From a checkpoint of a small transformer trained on Wikipedia: rotary positions.
Each number is 500 + 50 x the weight over its row's rms, rounded and kept within 0 to 999. Layers, rows and columns count from 0. Numbers have three digits each. The size before them is the row's rms in percent of the matrix's.

# layer 5 MLP up, 320x128, rms 0.0989, rows 69-85, columns 0-127
096:533468493553529491464469556484502463502580514427550481472538495525574420450503398444465457481528466489530482461569435473452527530501456491503414524577526522566534391478448489544563519451587448522532460549490446576575589420521573527487482540415542468548448445475575471496466492451486447533461535555494413476550414545539456548520618493536484536537334600476538577426516515443511501551506
098:464451507492490502505468539501472542534460623459476516452486530568460390499541527411463512542545507561499457505538504488578438462557503549532460463529495449499437517580412542549546574513512542586564566493461566506511586445441539541523538524427424548473433511548573558515475494540542437593422500490416387425412491463538475568483371495449507525484574442462585501480557445496420514477533
099:548538524432523447447615467465589496502517547456501463399553476462485425505451581448519486563455440478576547544525526524427557485404483470480434529548524464446483427474461523495449536497501451493491492532510462566511548668542548499436366456537512389518484504527501474578501552480596497523547537526503510528444493439527609525403513493550411529507537516526446453478446437419518465561480
098:398489456459526401480533586477608491449471492518438550440454495488528521541558469476472615571541481399484537532445514489511530530468466563518451513510493479481526471482536494462533388534484541479451562471501490488459466554439533497513465553488495587595434650608565463537466544501602442521491477479489480496563467428491480430515649531501504542539499507491353490563505521495490570525455
101:451539529462524530592539463504569476531567546480493561457538508421540543502460461546500492451409489559404569444468615450517534479540449501486452504491537546377456522495406442508561492517567458477522515529505611418404620550540564542548556555441493586563520453510471428448518517492439468496456434485428542503538434474419510539498461500545456570493571486419466438550501568441533526508552
110:489413593571531551517524541472567432463469492505544479383499458450457530549481477578415414488591551548513481514493461538433457451373435661492492503459517482491465497537534448491529517422449434503477548471554486594525380635495454542486466492508553504460542486591432553465498410421505452511565509543486520494542511536518540523515559482416493497508518517476438509530587450491531507551480
104:454560465467511429501567464485428453630510490543559521463576457566509523452457542433491533503583480543566495415510442483540507460495473494473467535517554512566542596484489398406416470385568537495465508461541472528508485481479588466430538507593459529426516453489438496572512469508498548589509515519359575553486506562537457579588551430529499530486504534458505465470398461545533544453456
107:526502499573534520506546536495465514525401509541464557512510559546581415531433426614400542466487491457492469512520494426597490412513561470506560448440485476481449534484503445495598512502510432441548443562472447468493469522527528426491497498523512582358584549545523486397532520489408448548481499619489457477434523630519547495592464520411477485464490508525414553560512504499500463457503
107:529599486499536425457433486474586446410514462560551489490499499488561422508505526468475507498456368542582552498516451470409517553461520498510589491454529539449479456468367516467463467436546479506536384598472528504491490509498531525476448492518430507481609561550459442587448516408443563599509480543496546555458469509498569598450464579467494450496466460590496411525555535475526462536486
101:482505646467487447542500502518465494473553512524450565414454454421486538583520503495486452511564521558515408563422449455514588583499469526452561532470453477568502477529439548596427446506444588493442532524518496563543484492531497395478521432486464476493490520564539494475507524628528471461584403480425518474486463458494453482436457446524566457451528604481481557466429434439569464600520
099:510379533507592483569482555564476549477485637524596493484475502496535509457459474516590467501479453486519547510510456462482513491385438499558530482541480470454550433447460455465486521464498530485452527567417479438452504564526441502480534533626440530499477497521487497580518534563544463427421555404528405585495363530511457559510533454528379548525552494540423511544520458418509519454533
112:518514427439500487479539552491429603516440499547529408458536457521575640468432426527546479510472621496483458544563543493473492576511450441545535556461497581402538506546514458495430648565486516479410507561442499461450621512554458487543469552529442572422536497424429509481526506498491523425477488465516445532506515546450461520498510503454509533561487460442596451536501535415548465495514
105:523443505414487553475449506517480646494512563455471488433512514472552525499560541461488474487450654495461549495496396587516414492451489534570553442421536490514531457484509563554471406525481488506478520507431576570500521397548529504467463422542588402498541524526486528462436495536569605462482519439643424495490470529491470464444442403474515492566425535497533489461520554490524481472496
103:508477510511539496494494553462540552416494507564532599495588513499494462539528504546447489536542475509431531442460488466545529458561440459519523444601397517506474522476495596499454359402509503473558486450621533512473517505518437518463528454468505516352481525465455479466497558487486606591457511500578569497502476466471569479523467464597436449529472475443435394459449436445493583538588
104:480448559576550493526579507517449425534409500531525479512457471503581571450452477540570493546468473460550439518503503478503463590516532488512530551525640578515465508465533479469524525536478508551525531546517428583416438642505558409444539492600465486460449393438533464483574522417455456516511544512495485528412498419517464566427493463525473611449560513483466480444483540395481557526478
102:451485521403554510525531480537495605493459521579483510505595470479420505485443513506542615514530544469531587441465461529539557578545462366488466539485453444378575444496468490495516578539433513541540492518476498469503453490470479570491525443534487468456497371479510471537525496496559518456421571501501484501513433549405441507640506468520496532461470384584512524454394480527506537464423
087:442443527559512506520490464555445462506471477460477479408481503502428463535400538462429519513523504517527499420553515350577533444547503479512503505467522527453521526509480466494554489566515569484435548524486473527624518358409504556593449479534551544458495479572499512539510385607559512461415490557456484492511482484529519574547614474482497514602559453499436422457581476550495573471539
# layer 5 MLP down (transposed), 320x128, rms 0.0975, rows 69-85, columns 0-127
098:436519480496527545509451561464479534452474521489468523413511564481446429600483489434557415472584509494507520491485548479421456485589489558536482478594567520485450466507459513486501515580478479379500495334559525481508427493479606531562575419502500476564476522470429506533456566496510576482531580547469575492514456603469529375523490505501540490526525505388526561464604539477445469513468
100:596425463474546578492533493469505479585565479498466518515503520447490507382493581538510480551516610477646490438414499557476516463440462439424453534458447491544605396467475439451489476434544561581490486537494600486531576587661537476588564482498531522522419521542458514504527490494524523480446530505497512465534540459433508465481467516408507465506438535549517506430486520448471504452473
100:427461456499504525514517488570401506427485579408486586473421462489518502497554505538418554511565503565569461504419410450539569526533402523493549529425516427545414494405500487441517479560582569492500469470462526515486441494455522473479473488552619541652481544495491453506493503514516494462449485576500462510466560512485416493452530496393517552525595450529488538486518598532606447478472
094:469536482500518531505420617538449494514476393448573487487544601571437634539467477412453444475588451392509516482525482533410534536548616577537497474552446471455509512547462514543527489456495479477510509532609519415398478468588595484550531457596502451432515429496465448476567491582558483504547538505471479479516416505450551455515496435529545447500461540478466551473475501485488495442532
101:557529500542436486522499498534515537609550442587447581564536570490564462573371434441487506509515504492471450538564487429533433570510603508492500474526516474446467522525478541423460433494514509403502436466511533433416556459478550530541424526467577479540467531451494452409483577530532543491559472577465507479473531542488501411498415428544552483517443588603500477494409531425548580521552
109:475524344512468484414582482447500530540467478437527483464515465552538500504455552457336447426515481470482441518460525493522510478529495445590498490471520462546559513562482533485576580480452472639583536555502425504480525401504467454535495438505480514490489557453452507502558481512469482490539434463504432576538531596496567548527537611529490436571526513443513513504517499519327501456529
098:552544512481516480541480422479531447503512520453499534502481565423473473424563494474478479469422559443421483529536420499506466426412432568511566446555582451428480598389548529547553534535559530512484544483513459464527492513528451486454442565484496532476407541649505545490579542452488420550507569558571514507527590470541474494448496529545452497475443557488428513553432432411401574531547
107:396546491507523427478489562482497547450503516509487597484525692510417491378487505542476587492556495440551444520471451499489467469467507557529472479429508459532498511517425544524546466490539530580497484455502497537516481472516480598520499513557492427509493532481436561477487529540552413436591503443556424521528462605562421540523594532564447412512504486551506512504517398556372524455485
102:527492482492552526375611609485496544570478502534486413504539471443557425426530445434441505476494506601450440513515465459440487566540478519511553553530476506552470536537460523452418541470609502520445471475477434508458475491459449498489476501516533529550565493503504519569536482550453473481516585513601666486427524530481402483514440479471547398510585479463476477496489616511417453573484
105:513535509476542514541558479473535468493516439519432499597400660540516528508362486604501516498464460541519447514510449484531478551513488510515485507553510400472532438550456523342475533455450410378452512584480537508537485493561494504609473492433511532453547477474485460518550529524459490496455579535555594474524492517435527470482475461452393526518483571525545506556499493522390589511521
097:502409461511557533533526511446579508566504426477547429450512572491414476376519479558503447492510444454410603534636566611459468480477514495469444465524494450471503489544530480455535448467505522594502591555496505447467549469562488509507551432493495520572589468434458523488598486513575438537538506422465523506500491447469427522566536418544552442488447494493461531472460535510428501473636
110:571559527520454531535515554495547444547546481505511550371480362541527479516594482513487455469568405378536485566455478522544597525457550544495542471457537512381460507475502451486461524471431618549585502426419486557495501478484471516496493552460439521515461478477467476420404561482567528647451471463429484534469468504505565467485497545533512547539493538498495522527450487565559526400488
105:536473479500586528490610463515430602455405565503475515483538518491543511402562463510479418501490595488606528495443475545534474456477591455522495531483479505452525469557408414471479516566491504544484538542452544520500548540435568447474491549512518418549569498588612555480517476412509599495476441561510490493551551495526517466421487460466543503442494442529473443528403424423376542452514
100:519474539554533392537542456463532524437523512487565492435580399495494504491451444501371531492483476582531522525541341419475500474480533467558527409551419508517436487462504542616503494517435517540461536506568555513536469498557470429489441424521460512526493472436537544518461507430536473388467531544500486555458604516568515519472479517536611590550492533583393522460465491512529475511568
102:447476507564532468567556389420548432462504451561537541421470522526431531471541523509431484514523493423534605438536469422483546414499365533544517531550419468522501512486375598578535490459459464511520485552568424458478503536514439517468530498473519510513483444441408427553559481455538502456508550496462519525558496491506508599482587589542494458489452491555602504479435531560509507524606
105:460501495463498518512568490474531555418504596508441532466573617516504452424495455490445442402464518496531476508542516497494560391478512443522541494482516460431418453495420545473459546541526500592535487538484519555479497491470514501457498641500466464495494556503563465506503652532455510583519484493501607529489615542527489528407461540481446436515498582398500470513409579457416578454485
091:443510463571520535508574512511382559440467477454625544539509595498453430447480423560490503496617541403533482486471561510551557521466525525523484554481458505533491602552488488514499496579485448418441497440589518503497541587434467566511462465420494494384526486530505519555495472464516482457446510483485576475464487439588442540526499581473568455466429447468407481525432502569450612505492
# layer 5 MLP gate, 320x128, rms 0.109, rows 70-86, columns 0-127
099:462509533476454573420506446576502460544473505445514506523487436500539551520541370570544512524516435430475458534525523600467456526534497489517386555459472500439480422565550474468530598518556479507506549467444590539552433476505439474507544459564428501533431498492598511485615406524545434545452436447554424501492534394518435518467472535489400501461531438499519553519426579429521515546563
101:488465520456453445418522418494461502503462540530474505420488451466539439472496443552501463425474537524588564485533467539466477470499587521491527548412522440389403486474483457480457494516435423496545502431445488519468558483644539496491530594565488437546529522538428642499482527578488496469451554436473414509537480472502464587475503510459487561545589510496539547623510563496532435495614
098:526523540554500509481553520485495440434562532438443424541517498591549448524490505505439522596419495447473494445458520470567567446536525428579483496522465437355482437424522519498433460570502531432490527561502647510478521422538444504481566490584524405477499521545520487542528591508572416453537411519547586505454441470568467531468567575566527494571487442499479427504504534459531488440507
095:549483490427496585513460390504509452541535494556527476500538435449517540526501522482425414576496523420536582434495568545510496466407354492461476564460432522454465476567556432532504483460492387450513462456528522512406562622526469552465539545493520414513507519515517403556440515494488513608486570552493416516471491479500475504470426519555532436549584463584505495521502557523521496604543
105:466541507541518510525525434502496485567471453629515414511605413465526526485498484440492506530481554523568424465510477576480574433546527498528444517530521584479500532518580388519513609452526433521469509518499427440524518504457494541501494527522443503418462560490452396588563480374525483492566546595551427538432556468499460453537562528391509488542453467421486401461491519559523574496526
117:538518469526526510434527460514557428571535500447500550438497468494549487513519462498551502490536452370613532519444555517540391447440434512517478614410484539454493502509467387408438565507510518528492464466475505553441420453489530565529537518535478469521509478521463540561549468461441523557581459423516468534493371434485369580531502567503497466577540431500554547479490532492606445506558
098:535525508461586523544598506500552482516429514487493467450544449484515445520568504453424480445428454424522477520572495447550555453574433474506502481481443594445436474530442520527452526473497462411509413507575601489466538528560562501488510525453526544517454441582556583533431599353542483455443441456420486588519461441493518525498517501559525440497491481437513573472462587509615502577501
096:514493550458543501454597502508523504467479502436538486405504487433534495570520429526438495375505432531505505475584507534467462395508406481558419501489521519575426469491507493408552564418489522455547390488493517565558470548483512525465502446449445542489544455610520426621586504551467575466443623454514544513531545468410465478546447475533487452528543465419514497554456577529526475537516
109:498515454532502561519531496530463456562431536511504511466510452484489563565497495530434558563442518362466516465604517505509441566615479478550371484537514458506536512458507456415506397505504506459546576424479487411493483492486524462507432537537515533474480461502513566488526447552534492458489427424399520590548443526428522599526529562575449441483563472515499576620532456526601572487450
105:527544527543465434501462504508474582469432464461544530495523456553412458473529563477478494616595492552551460543489503545467559521539538468525494669530492553446509592402482432526509565486582444521468477476451559390475430459402564527446538486585547449479486439522504384481533448434516526538508555516517466474415475526511397468536451497510546540457517420459570463474567557527489520439494
110:491452481582503529499517509533511487485442445448498527493434398457541577490598442554442526451527453464587447442505452525576572547601510470468543538473451489499428532480395450441479521512455510518542433430441551555541500402568654462497436549516439514510489524535535567481479548495462492489559426483564543528541481578474417564473548550512553448549476482465490512517520541543556566352529
111:627425498494471438420514412438579544510491523517454513520525419509503443479499559435493575443479529504600514433463505509479523498512469435544550549495416517403498482404462471527478511523499420490499438414490497513520561451520589556531428525452581499439564621530492405502502487589529482482519491528519489504561445661508503528543489577511594415521479512439464524511483501557512530438418
099:496498446498418501527488469422475539503538512454445457509547447484513362506549561448541579419496417552613508525505505540479415523530460464511558635515518507481453526558487509505472440553563456499470415553496522554450358463483490573553520423501508477515573543518439535517582452540451552488590571516555475487511515450551354501556413472471528496596495465473473481447485558475508434467488
098:513486465543585495405447500521464488411472484558494472476486497386632478527477464420477588462488463491605570524436518626516529493473473493559558540490564516443519495484432428421594563444488534497456449480438506532531547542445551540495504400512493467418442450472496465486513472406585558542470514541554505585487422480410507499510491478517532446583528590467416545470525562504541467483438
123:544481510425552549360529539496567536447422498408466445500552381428501536561524445508474449510526503437551495465506582549463519483474559464426507515445507552518551468401488422442444534516482504480486522467492483534537480503482521598533472427458483457469487518527542505579544450471536589479457518469523407613497379437483540498524486469461507402531500444506479553500544530484677543559464
093:438518448617463363529637478567522455509436493468494573526495499492419549532557545489523557510618512567493428514456513605471474539546508494559602518474479531501453507406371451522496482589450508525522496486494554541461458576487587451454484421471491517496549535457556393486519457500458477551528508498556488502562468564452467479522394489576490476435585462485458489539502538451512461467468
093:545503373484502552540508457479516416509447530524485414512505521503523538476519544547476551491535592440523546551451474421546598486544532474598495440593468436425466486458464493430536494495554464530479579574444505472480508440587542534543574545529530415462537556462405535480426520377556503486493457506489427537436492490526508425528576512406516517489466461502563479594589435574505564408496